Part of a small language model's weights.
Architecture: LayerNorm before each block, learned positions, biases on query, key and value, tied embeddings, attention and MLP in parallel.
Each number is 500 + 25 x the weight over the matrix's rms, rounded and kept within 0 to 999. Layers, rows and columns count from 0. Numbers have three digits each.

# layer 9 MLP up, 1152x192, rms 0.167, rows 677-783, columns 128-191
500504477469499486517494472487510498495506475487494517520474479480494515482500487504452495567506509487501512511495540534486507507539475481528465517476444468491543542501522525525474492463492526
503491505485501479519464466496534492496518486483501517519470466520504503473514490480457474558510500478506539532479532509489517505527472473523466503466450478496556545477500526532486503450494521
500458531484525474531497459466491515518532484479462554473513513479543496482441495515478508513512506506469427492502518504418497496531540456517478489477428492511526522454502499514474514443489556
497488495467494502541474447467521501483488481492505495506479473491480492477491494504458462549512504485505519517489519532474511506531488443526486515465469460494504556478516528548488489471485520
498479495489481488517503454477514512502518491456501485507488481491491480483482506498483503579491503473507515506485524496493524505505486498528493510460459502483517570489510502525492472466501490
490492499469507509517501471491507506493507486471516508486492490502514493475478495496488498579498509492493503498480491506469481505522493494520492490463492485494505583508507516533483498488496516
498475536497499513481496481469498541504511488464532485474496492494534476428517500519493501551509511479481569514489495525463478505520495474507459501469483469500514557478527498538487507488502496
497476510433475470543490477486513489507503486502491512487465480530512500462503495477521495569501517472516530523507492505470488507504491454516478523472473464511556569484490494536500516464495533
497502468450491483522504467487515491493518478516502509491470478516487509470489492491451475541492503462480511531489544506494481505525488472532480520475476473484530532486516517520496525448493548
492522485474483489527505474484516505492495494488514494505460503508477487471510496500477497576506500464507489490498497510482480506493516472500488478439495460482510555495506537527510507489506529
498484527490482522516491424463520494496499491486532519511498484497507496476510488506480468544491508453509503524474510531468510509532476496514487507447438471474538546507522514553489550454480509
496498501473491501522498435481502495505509487484505500488477484510503459492469493488468491572509508482500520520501520525486493507527478470535479499474466460495510565492506516535464478491498507
491473517497500510542488472504506530475510496512522503523453475546485500459492494510504469572517510481511525533494537494463489503548497500537480515472494478510544560492529491524494465452514523
491498496441504493500494462483508506483490487492505495501470475504509492472483492500484470575511511472490524507490509518477510506526488480523487497456469498504520575494499496526488506459495528
502507528481470476497503479469499522496486486473511494491487458504487482450486503500464501564513502490509521498491517516482488512515503466513498534460452477506489563515519529534501526509516507
491484503507513514506494475482509508502494500472513493514485484504473491472486504492478494592495513481478495504503492492487485509503484497524491495470471483480501578508511528506495496486495510
486480499490506515522499457482502499485490495464503488497479489488486491473465498496464497588487517482487504497497501510482511507511480485528486487453464487483509580508486503512483496464502510
499497496462487495521477454479515501503513484479515487486482467516494493482492489502455470572501507470486515515494505523481515500519471474513460508475462465495530556488513502531483508460490524
501525489486497513539531464511540479466507488487484489494502500488525530456498496480457485556500507469512517498510527503482514509524503450509471481450496468495547556455507506509490498495499493
497500470503505526516484484511511532442536501489491496466516461459500503461521501522437478571494509507500533510476521494462484507507500483539469512465459452481551558507520500525483505461514508
500457499476472496491493468468512532471516488515531503507475487507521471445466493500487483579463497459524501508495509516450513511517458478515481513446496477487511564481520503542483477462522530
495491502507489509529503470494505491510504494466489491500486500496507472491471490491449503559486506483489503503493483523490507504512497482536495486459457493494498577502519503543470495474496486
490529509472505493527489444495509481477469488480499493519478479507510510472490503506469477559512510461476514508487531536474497493523492467518477514463470481479516561504521545528498526453485504
491537493500483491491476489487501490459472493552552510517453483518464488509501493482523434512465505513491501479501502547514477506497487515497518492478520492490513500518522495527511528516515517
494491512446473491500513444482520503472500481457515479505485483492495493460477492513469489548503503473514511538502520506466520507529474469522481495465456468499529557485494507544480470467493504
498492471471492493525492466494507500492514467494505507523468476515492504483498497495465454553513501474487531512481534513486498504535468476525463504472467486483559551489508505525499526459484536
508480477454513480502492457480522542500531485514538497513488480536493509482496495488457465549474516468504496523514529529464498504508507476508474509447463474484544530476509521520490483452496520
499501504487506500504511460472507515508484491462503494499473474527471490470475503495474484585495500465517502520500507508504506510527481483533475519475476507496528568491523515522504507481495500
493498492468474504504488458480506509489518474476512492492475475496513480471501496489450472561522512466494524536494515518467493505550478484536475511470457494491519570495519503531498497461492519
501501463480514485543467465504532529488506493503516523504463475502491510452511493481458479540483512493484495499520552514470514503532494490511458500461462483492546525501530528510489500459507513
493469505448501463503496483468506498508505486470504489469490470517499458454487496483481488571504518477486505511501534514466518505534476452514461515462468473482536557500503508527491523484495500
497521502460483509513512465478502505480523485475490497494481485515519492466489491501465473564489509476486510508488513523475511508513478486530469504457449464494516577492523522530501474465487508
504476493491493490540511470477518514493485488488510482507478501508496496459487495517494490565494512469515508523492528523468533505510479489516472513462476499487529571474511536530494478454507491
500499503480524509512500451490524518477503501471525533506457469499516519468488500493482493542499496491482523506480505529475506497513467485511479497458446474476530545508520535532484518486492525
497496504474468504504508474480530507462497493482529513486461473476509513461519497485476484549493508461498515512504529545477497502537474486512491497469485449492517559460527511533505492479494528
500486497477496497515482459476516506498517485491496507493497476515496490473470498489460484589490502476504502523485515516474502505524493480533471504468459477500523577495506516534486495482495505
500496487483490521516539488498500506456551493459504500515462492459539468484526493516485503515488503460518467484469489510488483499535507458500505476496475484507478517437555474496494466479497545
501486494489507494518487442471516487486513484485515504508489469496493515467490491491461466564487499468497500505487529524476518503520481475524466525468454471498543552488529511535501525448484514
491503498463488492521494465482508500478498486470496475501482477498504508465501488507450481580496495493489526535495498535468489508540489488506472521454468474498516555479517503519479502468504506
499469492533510488527480509460522422532492480452492470520494518470566482528476487495503496524498513530542486527480491549433507502504505498536506459450452467488528516484498497502456456470482546
498505507476498471522495450481503483484506472487508500508494467515489489471481489513471470572513494478474509507477499514472503506527479465515445513466463472499514557499531502539492515483495505
490489516505477518499467464453518490489527493477496507511490462494502494488494486485478486557503507469519534502471498519447509510551464446514482501489430502506527559482505515521478502497485526
508477497450516479482476509522517520441486495495459500476512417516476503480543499476496511518492497514539556464514548496516554505485467484480477492498498438485490505493479536493496475512499513
485478517466492504508514444485514501501506486478527507474463490499495470463492492496477467555495502472492534519493512545491498493512486463513480510467473472493516563506510541523494510472485518
495484513491500503535505467485528495489502481486539499506492477515498490461487490487464467563493504466491517529500509520481502506537480453508482495464466474485514559493513515536494512466493522
504483518387462485485549456478480480493529494518506488455490419516481456357510510510494446524467480474455511523475549484429544501513533486503541554487430526552538535511474600518495496438520476
495487496465486500521487460494522504481507485483507503489479467503497501464506492498471460566500503476508521537490528517489515501541476457520471529468476472497537567475518510524496495458489513
511487511455518508507526458487523498451503480496519494483474473522499493471502487497467460558506499466459526531516521526474505509525488463519458509480479502493538544507522510515481532468499503
498478521462505487513498486461521526464496478488517524498482478539508499483515495513473453562529509466471534528481531514491514505531473456510449495473478498501539549501511492540474523466495503
494501480462476486517490458467515503495542482471487494485481474534517511462515487511474461560507494481518541501475506501492509506544482478509460501461467488496531565488520510553492518462495515
495477505445485502512473467480507509486492487483504513501472470512480476485474490494476482562508514462493527524492507494472499503550479455508452488476455489482533562497502486545473522480496515
500477490466480504528487435497512501472490485516521533506471468525493493465501498504459459560498501472476508506484546518487494507529488471526457509467457488473560541501522521504483534428498544
493501504478485503521495473498516494481510475485539505489491467482485520455498497504470467583524503472488486513488522533479498500517489494504467505472477464487535547521509529539490487448488526
500499508480493479526487466482517528501497480483515493496480474521498486473494494494462468571514506465491545515488504537482494504536474477533474517468473473499521558508507519519503515468494518
495487502489512485505483489484489483515510493468508485507480493493509479471490500487471482577483512480474507499500507531467499510518493478512477519453448483497523573499510509508497515455501519
489487482492508505501472460468497516511497491480514487497484483506504477466479493500462472587503518481494494529494498516461502502509492480526478513451441467486531569489513503516488491471508517
499493509489511496522496438466518499497482494478523488520488499496515516472500495491491478560494505470532508537490521509469524512554481490527471507457479468506531563465536526523482468438488499
490484524480483509504512470495499504498492500474509486510473492505506481476472506512470490576496519483497507497493497539472506500520493486522490497460467494486526582508500512527492490468503500
500494490470509491511498467489507512495498484468497468481468446506490468468501495509481481582496504464493520521485497524476503506508492470521467515464459490496503570493508510527507508474494513
502518497476515484527497470479522502500513473485521498501475470522519500474493490513441483547498505467476534529494511522467488506523486480518462512460458452492532534484507522521508522455487520
495494513492505505540511461478500505491519488487510487481492502529509467443480500512495503559488501470483509527479520517490505505528486470532472514465470490491528561495514527519476520482500520
500520504515493488553530454488479518520473506489497502503479526474560533488463490532485470498470512475507474514490502509513493498498495489544473485443480509483551516510550494550494525445494528
494493498486512500529498492502502505505508481470500501514501467526501493496477490479468492588489509470496521515506497505484506504515482472523470505474460496486509579498507538516488488481494512
492510513485480492543501451474501516479492493480509493493478467503490468478486495496471506570492501482498534503491493514492514505527480457519496493474471478493499557499516524529484489473495517
500493499472502501495494454474503506489488483474503508504467474520498467481490494490460480578495514481497517504497509521470526504530475476521474514460465462494527563488509520520482498469492527
496499489468503499522503465485514507495489480480507486505457474513504484454507494486464485575504512457497529520499486514486505504546479483520467506471476495494544566489520520524479512446491523
486503467534497474519493503484521495523462502515518537478487527482569546499457489527449432520483507453498515523493534532467509503573463491503458487463506513516499515504521486553482471473515489
506471462471505496527474450487526496490522482502513518494485481501508499474488496498455471559491513475472524507472545503496499498504488475517463520472428480488536539517528503533487529472485519
499503524465483498495493452498495525516525498498497527483449464500517477451491496511469486575491513468504530513488481514495484501506467461525487505470479456494511562502524515520476473461498507
486500492482502516515514488492499520456524496499509507507488454524528537428507496540478462548510508477511510514474527506474520504520501470514463492436482457520509563508504499536507479466502514
493501511469514476493544478496509518453491483477520503497483480524499513448494492497452493554519502516502499503485512523495539507525484475520455509487469456517510567524498538538480510486509506
489495504488479521548520460476514494509476485510528508478469483498535516495462495506469479537486510463506538529474499508471466503535481504537480536445446475494537561472539485537480500423504510
493495505477520514513510468485507497483481457512532522501470492511471525497491488506482458541509506487475491536499525528459491505538485477512493473488498467495523537521528513530501501484487534
492516499463479468527521441471521483471486490474515491473512472466506510452483496524467475557478505481522505521502524500499492504524517470506485483459474471510515561465485515531475477460502512
493503507477488498511491478469519498509506485498502493484474480506483482454457503473470507568499507497506508491500517513492511510509503484522483498481469453492517568484521548524486507507521509
504482498467485479523490465471508497478500478486505504490475474513497478456497486500469465563498509455505517526490523519484504501531488472510473514452476467502528571484514523534489509494485524
505503492460482487523481444478509509493504475488501509490490467516487493483475496495466472572507502480496514522495515528494497499520485479532481517468465472487541563510502517527489502474487515
501502490447493478511497463484520501478506478484523497501481468509505504472488489492469466566497495471498511515477537536479489508522475474514467508468473483503531554489518517522499514457480521
489489492489513489510495475484507509488507493498500496496487479522495497467482488513478469587485503467482504512480514508485487504519482480517480531476462489497518581502517504519498493467502505
493492493459509455534478473475507554512517497479509494471464480504491471464507490493477486556478507492473517511502526532474509508507478468519484497448468457478511551490520531523496521471494524
499491510472490495497491452479506498479513468460505499512492480509504492471503502486459465557505503465497541507495523530476481510534491466508487503459463449500533561482499525541486509469499512
497478508493520508499491493496510498483472487472512464489484496490493524451520499516495468564495503482493518500494505516461527509519494466505468498460452449492499564493532526530502535454503507
492490523478485478521521441497510538510490484507527495470483483529524466442459493506492487539491516498473569547476547501452465504515491467501509484483491444513532554508511508517482520469486536
499490500465489487523482454473519504493500481484514502501476472512503501469492488499452468557498502467493538514483527518480496502542485466525463507468470471489527554488514511526492517468492533
488489517483482508510502465479507512503502484474499510499491473511492469478492496500449483573503506471509526530489499524490502497548481469509469508485462460498504560509514510539487493486500513
508458518502534497493502478505519544490513511444495520480517462497512540444527491520474500514525501495511518483507496444418571500497523472482496471502498506467555533477490496499463489444483500
500482487491488499552497470478518507514510490463504491499481481530513512459497501490491489573459512467499508523493510498465532502513501486499499518458487481499549562494514518529497506470496511
493472523481512518513485488479526493510481489488502476482485479491457486471503491486484466566484511457514506494495506529490501502511501455516466492457478459481521565483508505531489515467499519
488504504464498482498486480490511511485507479461496488494482489502514481465468496497478474582482511470495515516486513537463492505534485485522487528470470488504506571496502512517501509492495511
502488486456492484524499469481502526488513485498508483501477474511507503454497495522454466570504510471484521515492515515486490508537486475512469523430477452497531560482521493534493516445500519
493491502474481474529476463486521511475517487498512504495479478507495521481491491517461458568498504479498535516486542523478508503535483459520477515469447479488560546505518518521480509447508512
496516531527489512530516467526518500498507486491508510484524507504514474508485503487485488495504504512488483506504455530505489505513504464511485491517505542486491511560497457570478536495507488
499492497487499494511483473474510505478492486490515506493489473533491505471505493504488457557520503461497504532499517527480524504516471465535472501458490468488536561506502510524502517470497523
493495474498514513492509467483508505500490498472516492504486505490503481487485491488484489593478504482491496505491482507473497509501493504516504484448472476478504571484479522510489496477493519
504478492552544538566483498526530506500498493452481496494543465455459529465508492487426486530533492470490545489507522448498535507509531504504473530513470493457498520505455515507494492443495515
503513507441497492516525464489510492505486478475512471504458481508503501477503495499466459542495510462469522525488551520476485503520497483506471515458464483487538546491509514536486506456488516
490498504466493495527502459477505501478513482487503491496450476508504478487496487518479458558488512462501524515487533516472501499530489475507478514458453484498535564479511515541485498463489517
492498497462486490525493458470512498474523478498501483506485465511514494487508489497478453583505502478492515501487494529484508506513487474513472520456470462489515559479515516519507491462495513
498481494488497481500489485494504473496502497469503510516471486511503489462474498500496498591473510478498486521486507511470497504523490488504495492466453497503532565509482503523488513486492549
504494510466494501498471434471513508480512488492517499507479448506522477478489502484480492573493499479491520503481500519471520505543479458528493505480471474502505554495508509522485491479502497
501471486520493506506493475498531525483498497491488487484469485492503477476495495480484496560464506471489491495488503533469492507490492480510496500460477489497503570499510506524498478471514519
487499510458470490498503462493520490458492471465497500492486472509504503487491489519460463541517496482519501544484522514476533502532483487508440488478466461509517558500491524540476493463490508
488506521507468483529505494480512516517516496500476487486516508475539518475523495520485494530511523481520532495497482485501525509507520458490513519461522524506490542483524531533469537472510514
496481504463496473500502463478490542486511481469519486482472465486514462457494494490467496563489509487480523490500493520464495509523482465526478512453473462493504572482490505528501516477504520
502482492464495488554517479466513519478474490466545507488476493537513508463450504508479457551485493473490474523455528531421494499538510455493497502461500482509510554480499528526472497474482516
490489507469515455506521477485494499466477483468494479502475513499514470465489498472478494567499498497500488500495500522490491502493491466518467495453456468501523556502497553539496501489507522
494505510523489522511529472507515509498476483482526533515505525490530555499490503506488493495478501463500467538495516509486473504507485495529491458483514469497543514518523473536510529473501514
# layer 9 MLP down (transposed), 1152x192, rms 0.0872, rows 677-783, columns 128-191
531503492484486492535491454494529537501473519505524483501499528497506541508462507531499481494495497485486502517507518503504511479525527495511487492489480507486555447471511527509503533509495497
535511534480513492519497465490533533497482505486540528496503501490512515488498509535480458475513494480511508506503490496509510479513502471520500516500504506512540445483480515515506501503483500
491523566483455481477507481487537507505458508526511482499545492471513479510543505522491514501506499548522491484506548495500514502475480489511486557469457472500493479539495527524447513527509541
499499463505496513523482468514548515491493507541488495450501484481488492480478511503481491483519514513485507485552505535512524491505503506489493510489535500516505459492493526509501513491500521
510496485495493474504519473488516486506499532509480525477543496484511482545520527500451517449502515494514519481520516471555459485496516490480530524492472511496489439558505523492517524561450520
521527502503497525520551511520510516494503525538508503475492494513526498466479523531530513459516494521522519495469543457502497455483508504511537524470521510512510457511481516496534517538488516
507533509449521466510527499514533546473498459516535519481542495481504525514495520480505507455519510494539505530507513459459509474461542467508510514527514483516520471444487546517516483461467559
527495548485488496553532493480526494483536476551485507463509547537477498481529510528554540476507473464518495467497547507524517449533538558507503516489512467521513485508545495489533518531510494
534507509465481495535513460494504518501476500475516518496492494513495522492494508532467498461498493459521538533494532524487524484525526478509500527529482521500527417482512516506505523489487524
526487499511468471544529491473509505489436500511523501472537508522481528507507530498551527439559519459538527519536505465500507463521528463525484524449522498477512462484513522496492482434473524
524532505492494561520553505513520542496479479484526521508478492472524515525487477512483489464467472472498547506538535523517513450537546473453523499479512481479538459520484564518518490544505481
530506501478505480512525483530514495479476496522530511475496518493508515496499505499490505488477492482512512516517585488502471460537527477505572502477515488455476467492494521486486555496486557
553437454551462518527568444514559454532466506501478496462533579494615539445549522470500472470483495487543466488540469511503413497525517465471504568505498512513513452527531556444499576504466409
502484506507492505522478517507485529513483523523529527498502501495510494472464501522542486483504522511515540502518500495484512459501497470518514509488506523510509489496520492492502525512495501
482578517486458492539503465479516484465477505495489513473501490513466491512508537541498497495515522444503513512521504480492520481488551484513470503486480504536476462509532519520511477528456523
528471475522528491521516478473501542487450543499500508488521481538499491533466507504540501473519520505535500492513485479508482449486514512502511505486484533500443460527511511497524505550462527
534447503532511507520486497516501512509493545482479520533550498505492453488507523499534491460529523530527491498498492496526530417485515482515500489501489542526478464517520503505513545531479524
529520506474473487535462500519510531497495501502528510528493494515503526492472492527488514486508479485511533523492534519480489458517521482500485512500500488502510445495501510499517547501504515
523499524530518412503486432478570443512469461544504498489521530491465511484516503524453491492522509498570483508507492482464493490536503531567478536498457484512511494570525532501464504472513544
513496493542464464470489452497551528505445530531437498512532502518480493530468550530551514486539512498527574473514463483506492485471535495540478528506515512564568502521507469525526546519435454
524472465581540506495497516521457508511399480502450504446578485496489484515500537481510448471493504479510530491563468484595424493452564465481556493522548488545514441548475551531555595579467481
530488531525484532537486535531496499531472531528496472511558504502492489474513480533538509441502489523530487445505498474482493413482495476492517501528532517465485448513519467490465494498494472
518499502507525502494499464491540530493438500489509504489504478509474494498490505488468497473508494494486527466500512498502486464501502510521505510509460492493509479506532507526488515511485500
502482503496504492473529511498493478532494501465484482490539499492524509500515492481472524495510490489502494522501509493473501502506512473508500495510491503480503515492495514499498486489492484
508527433551510478542486455519510488523502511542494441472493491469474458490496509438488511504488489502511457489547464509539566478526481544503506528450535467512491468468455573502503510489483536
521531506480496497521526464495533498518493512496527529500493506500515518512494502521488485470509496492505525504502517497510502482529515476505509520506470514483512431494513516511506509491491508
522475500477516454491491467498531534476543514518519520524494484516504536522497508497476480465498498477508527536505495522482490504525518485490465535524468535537503425484516489519491510481493533
519519524502481477495465494472527539512488528481513509509508445507504507500493509504479495478533507475509506535517528482524462455513514483504516539522510523495504469498531509496530509524473530
508513503490469510518485498510506540528513489511509498531508489469467485484538504526510497485514517507507520514536543503491512457500504496491525536506488507486521476475524528512475521489481526
519493491493525472538497463497544524504504533513501522519474505507529524521474511493463490460486488486492529518505538518518497500536502485512492517507489515524537408487524518519487495498498497
490522480452499489500471499504531534489490497528519513520529490499468515476474532514513496493509504513535521516505531484437525471522504474496533500507545518505500478476521538519475524489466551
513504500513511492513488494520495517488485524523492491504522498504525481518497519518512491484481511495508488484510501494494546464490515488498500499500495493519521468495560518497482499491478527
512509502505485485467512518516526520467477490477466530438540488446448477509559522432427462422536518523533550525545518485550466467522484494504514535529411523509470422543520542525549564603453520
529515509454530533523513421499551554513447513519492525504516501543497503479476507508469519451472477498507481530486497509511505479501494493526488518495495504484519425499525533498505519493476545
508486498496536504512518498481496509491457493539499521481467523540529510500447486500502500491500492516532492541504499496501575476494497484483518534505511474482516466490470541525472504520512571
551515539532527497500473481493472504482490519512475467543547514476541480488510495530480513474507499532510506505520575483509492443500491472500495517483526495519497476515508520496494505516498513
487482529512541498446470504518531482518468507508472514513507500486459491500484502493535518505510509517491500489511491503536486496473486534491469524538507460507529489541442500531495587495495440
522527523491510515483522473505513522504516494502535487495499501495510495502486495530487490473476485492486510490506513517536500466506500487498499516509490488485548455480500531515494511494494506
520497515514443472508503481483482507479502513497490472487507514495471487530506502535498493502513491493511517485505470500500514472510508519533489530479471509542532472487527512509490528483490502
508476481503525514491511529482530502507517498488496513477499472468488523518487498501508492504466508498507506495528544491503461493497529527492546487501470474515506498536476507495530506535487512
505535490508495499529501493522524509485495507518503524514505492501499494510502497544498486476483497492514507482503549502515487477518513481506498541520508503502521449506532490498493531508495497
501504471512492508527462509500537505483479521529535536490492517479495498509514526508496505487461519476469480504494534496510521505513511438479545507509523509505495483479463506525468533532484493
501505524514501519497517483499479490558545520448486528505481521527528516520522497517469491490472515480500488531470537480503506495515500498462515493468490524526474517475510471500503514478498477
533507497465475508512518465532565486501498501508538501459506506530485525510473512521521477490530478489551511511504541514514516471479526471519515521486538504473509467484532527516488510460489523
519500522498500503492486468488483519499461497511511500485488478518500492489471501512498502503548490507493486497509536505513497476518518534499503480488488501520520459504560523506502522477507512
506450485483424468567518496491498443492427476507471555405495376485468483455460494537515461456463519544528587474551432512548585511452472547522415596456441504559474512509654447473463445552545515
528493489490512493493491481514512505507497501526499500484487500501503488484483492510496510503512482505517507510516506499519521440520490501503506509497503501527507489506501491493505524499500497
513492499495514467505514467482505496493478517502497507507506504496507494492484513539505471462507503489535483525521528530500531472539512500527483484502469546510529459500525515500474492506483531
523516492483489508542492501476550525481476500533541518494491509493503532491498498524494449490513503473480487525501533519504481479525516488468509511513494491477529462498529503499478512491492515
501525518507500499491507488505502534525537503509502496490478531506529507503499495546486500491497501474532489479505499487523487469504506495473505451483525482497540505477542515498496491507501503
520497493489499510502470510514546529504496505529500490498478493494508512480489494540529496498535496521507496507498544483507490436488518498473545484512519488481520488481501476489508558531497526
519461520473480471471513450502535503485491495477534529472507502468515498498485506514477491469478491481514535489497526496510529470511525475510492499545491525512538448516547518528499514491486491
524492459483438517515459478495505523479507518537513495488496513495470492506510499506507480486522495502507495496511486480513555469515485508511517499497473499513571480524499509521473508491486514
529510521499484472521506462484521529485477518509515504499501492494513528517510502522473475479520495494517525531503520507501477482529523491503510525525507519499497443502489510506496512517497514
519479490502538495530489512494516560508484524490497501519560519503479478526491523496521496460527518481517525474501487485502539448469479470535491540493493520516489460507514508528499520485489556
512460492484473469468459528501496545509478530507519514502548477508480480487506499508519483482503506508542511487497506491534519443488495498505494522519493524525532457496542528516511514512477531
526531494561509494476527494487547516498491528492514495486541545460466460521488480489497511469490506515506525457553550511523503476509461510511509549477511472544544468494532535516518506546497503
528466521509490476501510490496538518494475537515488523471492504510468465482510521496528499476514503528553478458519491491530535450499531490484557522497536505526508468523537531506501524519494501
506507502478514490487497505498509533486477506510478474499504489479508495494499516517525518478503526456512502479514529489498508481500535486505497507509498517491507465499533519488509521511483542
522541504492490488519484470494525515502508508494505519513484476516517527485493505533465484471496491490498536525487505528509485484513515488504491503517489505499510408490497503515502522498491496
532547497483455474498499496516510488524512481539516515474503505496527492520535514477473503494500500482524559507500526494510453464517516462520519538488492519524513485494517505501511547491472496
490496466487517493479463523480471536512522508508518517541526490521498499469497497515500503515500505487509481514490554511492503494493513483492512488505493497497497519479501494494488510460507495
518518545497491493512461499482498456527462509510493505529532511515480483484488526521522490474515501488536512527487566514517484435517490496494519519525496511528490451498501525491547491546502475
493558500505474491537491479514531512497463510487525504481500475517481507454533504531522492480507503480536556495510522471523490466494517466502528504510541495499490455495480519500513534513491494
552471514522488457506475506507502510490460492512484488488509519509495476484513504525494486485535460496520500513499548490510538424493496507498537508525497517510499456483486502505513523508495534
511513498490466481519510499502488498510496517538508488484521492522494481504492513515526485476511509484486513520512510492520515452526480487506514528489481540511522457493507512502521515481478527
510509496483540507510483452494497519479503469506546519473517483562523541455476505508464493523512498482525501505503538522465560492517485536498480466535548482559555499488498481500530462479501477
530500514472498480531514472518513557492502495513524530485510481474521520517499503522484481473492496483500510486499537509507522484508526463492491489511473493473542427504519540503519504502473538
526498525473480541476502539530506514484497520553516564499511479490521530475481536524474511447521504453588448489485501476511502458500508482481503538466524511514522461504506523560516477500505502
479523512516570540521492478516507496552529508483482490481522478500503516483498487511516491501508506474536501525539515461517544493525474472538488483521553489506524519532495492479447522478497525
483537534533468563530470499464473495514449540607543492503543484493463494497457516581529454478447533531452480497494574526482457498570533478455481463469513536548521501498556500521449503547488568
500480426507464497568501451526522538507516531552496528464477510513474466489481515467500541496478523496447519481542516520540531495501467477494517473490540468511539476507514509507511495530533500
506526509460536524540525470478509529476475521522484519463478511515491514521490530572519483443504505468524509489509477548516484496511497513476526518499473481515544433488506512500441470519464524
501521433539496447473518476466520491538562494513514442448514502440451455506483502470464423509536530511549475463547433467550544498484508498534520564487546470537510491505497550533487557509497532
492499490511470512481471499491543518485503528537507494481525469481512488485452549483469445480511535473560527482501519497485521498460538447480486543510484490490485481507465541516502524513481523
504500492487506489526509499506507518513502502505500507485498482509505500481498492520485499501516500477501504494520518498498492483515517474489526494493530502499498486489509522505493509512497510
525498474476487460510471467502533515502504500500510508498484488494512521470492519509480480494520489502524496480496504497492474472501524482507508509485512482499527471509528517511502528496491512
528509495476513495514490486493509531496479511492517513498509478492508507488500507501493489483502496493511538510512546518504497459520515505483497516501465502505533446487517508502483506478483536
519500517493505465518491496490516506460507520503497518493528500511531482495512519542505483472516512482521496506481524510511501450514499495510514500525529498531509451491518519486528527502473508
517519511437486483510529492503547530513483505504517507520487488501513537504513517492482483473489493473527533509496520531446504479488537497473507495476510517552467442516489538490498513520495562
522497528510519477508492482498504531517515501504511528496517521489478476474496507501495506487509517497520514487531510507507506491517510482502522478491543466491513485484526541534483545496490482
497511508483580498530461506476487607515440494535480511515545513497482494514407521557539520477485488511536521533483499459418519472473504480523488468473515497577477480459497484498519503455407532
468565520407416484522517479501542491486488488529548545469515493515496496520515525515501490492463542500529520508493550492516495511523511435473487529464543487510534490511504564512536507523482507
532513511477496498515495476505523519505501492506527507509509489509497521475497497535469487480510486500506533512508515511503500471526515470484505511510495484493511439491509505502499529492498525
539519500489491491511463496508528520500462508512470507493488476505521527474489496530491491489527507508504490524503561506502479445495533498495517498514545492479469462489516493494482523524490508
481539449506473522510527478455511450512409472567463467443471561479546413543442519557543538487395500571464443499471488541560384510486422538520558538392498554455471503543481548586542482627513464
539484535475476476486509447470540523514524501482487488494507574480485483512472488457511563500522489500496538459555525495543529460539475498530521500511454453495505464487550527523512493485495515
524525514454523529491479540522475572507426472546488494506521485519442520518424520530503467484485476518520483596520499470440518457498516475492507491493541503564460490466499491537541507425437554
540489510462501478508488495520511533494505520521521500489517474526481500499529526537520494472530513493541533533496499487479528439491494479503501534512524526518492460489496489502490508498489499
507526505484476506558500480500485540507493514483492513488518495487488517515510500524497474479484512508510562501497519491529523475501488490508504533486493509536504470518559515515492521474484534
530495511460491456511488471486531534475468492506523497487505508476514501502503502529470492490512497506510562502495493511510523468534508496527489515500477505530544460493517517527495549534485504
484453514535540523440510539463501438504499523492515528503474555486459558517471496519517482544519499486512571523443463468524499486508524519477492493456464476537541515420518512420547432475475500
526511493495522514520518472483498501490476483505531498472510488541497500487500498526496479498531485481516499527509531508510513454511506477502511519509508505509489461487497507492499521476506521
562440487530486492543509467499492545512450536486468537482542492518497485494494505498528494468536499502517523489502501498508495428443503515513521470495528531487488453539507510502498491511509484
508493494507439512501496554494525480506472512574474539529433479475491491515498496500488526503471510504482486494467433554516474478506527472514534502470517523498525499487510509521580512552484503
523496468476479495544476465512524503489462506489516458498486493524485518510489516518495469469496504479496512517501553511502496488523497508524509501519460529495514436515490514510490515501474534
510514487469495493527467499530528526502502503505502491477493511520502479498513505514475486507525487486536529504502540510540508477505530487491507506511531511511472480472487527504495527517499510
522511529483483458499485497502533507466492509517489486485524484498521490505517520526492492472526513485539541477496500501497531478511503479486501525514512500532488449494520525502483501482482528
538529501481499502514509474500497536518481533523518539503527530528500494497485516500542501473532496505523514485472500486512508439484482515522488477480474516512534460512503509519501531521492503
517501504524455520519486487518526522505492494528504506492483448486508499482493524531493504481476486487498516489518531493497508472505495481486534501527507508539504474491497523513482497521503487
519490510542458475510541522505464516468418492507468486487568508471549448523504535525506492479498506462548522481497493495519517480446536488525506509494500508491508455516486514543508519499492493
499500439536512483532471465483494501507517531532524468469513517467506517499519506486487502513495515494496468491511488534510551486483470529480487483453525490501533491481487534508485520504499527
483525499483521536490496512497460535491468526479527523492513450528472504481490561494555494444496510506489482514512485479505509488504488524472515468550496487493508480496478492498501510506499466
487509516478492500517518496509508513514478508506486518507524473506508504476492529532478492475505518481543554483510520487511516497497540460497498506502548495520492471501488537512518539515473514
520500450506520527498509499503528452467492495503529534491560503506480541502481504513467481500519496515540530524531558508464531470499511522495518513467553471525522488489499543506548584430464551
496500503493502546468502500495491507521452518568527498453536518548505477512508519542528467476458502504439502517449585547500497487525554496473506439482531517511500480523491518489463524531484550
511479470477463471448435507493472498515465502504494506492545465499454523475511500519516538529497493507506491527463532489509545499490516495497493454492468521487525546525494497523516498459493492